Each number is 128 + 32 x the weight over its row's rms, rounded and kept within 0 to 255. Layers, rows and columns count from 0. The size above them is the row's rms in percent of the matrix's.

# layer 6 MLP down, 320x1280, rms 0.0635, rows 293-319, columns 768-799
size [ 95 100  99 103  97  96  96  98  98 101 100 101  99 102  97  99 101  98 104 100 102 100 106 100  97 102 104]
[[165 117 155 187 154 154 145 144 103  89 197 168 152  70 135 170 165 114 124 116 179  84 159  66 194  67 137  57 103 105 141 123]
 [121 144  97 103 106 128 136 121 109 128  93  86 130 122 101  65 130 100 113  91 159 148  94 146 157 129 183  57 166 121 101 128]
 [106 100 115 133 159 109 104  69  94 176 115 145 147  67 171 127 112 126 131 152 122 132  73 161 215 130 139 104 114 121 127 127]
 [ 98 123 151 157 143 110 109 139 102 153  81 114 159  67 115 156  83  93  67 140  55 165 103 150 179  79 128  72 117 128 135  72]
 [ 97 115 101 150 147  90 109 199  55 119  57  86 133 200 129  94  85 101  85 169 193 117 153 146 120  75 150 157 108 118 186 141]
 [131 147  96  81  90 160  93 182 103 104 171 106 147 155 162 135 114 142 166 111 111 135 140  94 124  85 158  66 132 176 137 168]
 [100 137 173 178 110 127  79 134 153 129  88 116 123 124 132 166 130 101 156 106 183 145 108 150  91 186 159 110 157 143 123 202]
 [176 139 123  88 140  92  87 174 179 124  71 147 143  95  92 112 206 128  75  99 130 111 101 104 101 153 158 136 117 136 129  53]
 [ 58 103 127 145 114 173  75 142 154 148 130 133 108 123  77 160  99 148 184  76 142  96 158 113 128 108 138 106 161 108 167 148]
 [159 122 139 107 109  78 203 143 202 123 184 133 102  84 138 112 146 113  83 135 120 106 140 132  99 104 120 114 147 104 136 105]
 [150 108 158  77 136 155 107  96 165 148 164 178 110 139 108  91 187  90 140  94 135  92 153  73 134 127 154 150 132  94  83 114]
 [139 127 125  89 104 137 104 155 133 149 121 112 138  68 128  61 110  62 142 134 121 111 125 173  87 177  81  90 128 210  96 100]
 [174 100 132 161 129 144 124 123 104 129 118 128 153 162 162 145 110 167 158 117 201 106 137 115 113 117 143 118 104  91  89 113]
 [155 108 121 152 101  43 134  95 107 188 152 162 111 126 142  90  82 155 157 159 152 121 110 125 108 113 150 150 128 104 148 138]
 [ 98 122 151 135 100 199  48 131 128 135 154 142 102  85 115 144 150 164 161 137 127 160 131 187 167 135 180 135 129 168  88 161]
 [ 69 145 145 149 110 179 109 177 143  75 156  98 134  85  93 156 216 119 191 149  85 183 189  79 150  33 119  97 131  83 146 127]
 [108 136  71 152 164 124 101 116 111  76 123 189 112 140 115 162 127 153 161 121 104 126 141 101 169 184 127  95 116 146 102  96]
 [132 125  94 157 147  48 156 135 167 180 143 144  90 100  99 141  75 140 115 140  90 127 124  66 175 140 110 117 190 196 113 137]
 [171 160  67 127  86 198 171 154  99 130  96 106 162  93 110 134 174  86 170 193  58 160 140 174 145 144 144 122  76 152 161 115]
 [144 172  78 123 101 122  94 166 146  47 142 101 109 150 149 113 126 138 208 136 154 104 118 151 139  99 102 175 154 151 146 157]
 [201 151 164  92 152  37 112 101  99 124 110 195 131 132 123 121 155 164 140 175 126 171 171  85 158 144 134 100 185 141 194 111]
 [105 123  84 129 152 176 159 136 106 121 117 118 139  36 188 143 139 162 127 111  42 147 104  77 146 108 142 147 144 184 154 118]
 [ 92 143  98 147 133 170 113 107  98 132 170 151 126 161 112 110 116 113 154 152  83 130 117 137  84 109  98  92 135 133 155 104]
 [166 110 137 131 148 186 117 105  74  79 103 133  84 147 134 108 100 137  95  86 192 171 149 133 147  69 181 113 117 163 209  84]
 [206  94 122 135  52 119 206 164 119  83  91 162 135 113 178 155 151 156 139 149 101 116 171 129 164 137  95 136 142 137 116 143]
 [127  99 157  83  85 151 136 136  75 115 131 126 155 150 104 205 139 137 159 194 173 160 151 172 146 132 123 132  76 115 200 197]
 [ 57 163  73  67 111 135 149 117  89 111 133 170 146 127 103 102  77 150 102 101  91 148 113 158 118 154  58 115 113 154 157 100]]